Weights of a small transformer language model.
Size: 14 layers, width 128, 4 heads of 32, MLP 512 GeGLU, vocabulary 1024, 3.8M parameters.
Architecture: RMSNorm before each block, rotary positions, no biases in attention or MLP, tied embeddings.
Each number is 50 + 15 x the weight over the matrix's rms, rounded and kept within 0 to 99. Layers, rows and columns count from 0.

# layer 8 MLP gate, 512x128, rms 0.114, rows 504-511, columns 64-95
54 64 48 72 65 51 69 58 55 65 53 78 73 71 53 42 33 41 36 58 20 78 70 48 24 47 27 63 64 44 43 34
59 52 26 76 38 72 44 45 31 27 32 50 53 43 64 58 33 41 42 54 64 36 80 57 12 67 56 59 31 45 61 35
58 60 47 50 56 74 54 27 45 31 76 68 69 39 61 23 30 51 50 33 31 26 57 27 40 24 41 52 53 47 58 46
71 31 40 60 55 57 56 55 14 58 54 52 51 65 55 50 54 19 26 55 33 58 83 57 63 56 41 59 42 40 67 35
53 32 61 60 71 30 57 53 46 24 37 24 64 58 67 53 52 71 48 41 48 52 39 03 46 45 42 33 74 40 81 31
46 41 42 71 42 63 21 25 63 36 34 63 58 48 56 40 47 39 63 36 60 56 60 70 58 74 51 71 36 38 57 62
42 44 63 32 40 20 27 45 60 50 58 55 45 63 47 76 44 77 45 31 47 65 33 49 38 52 22 43 46 49 60 40
27 27 46 85 62 62 63 45 38 52 49 50 53 70 28 51 51 73 40 26 50 45 40 44 11 27 33 41 58 16 58 28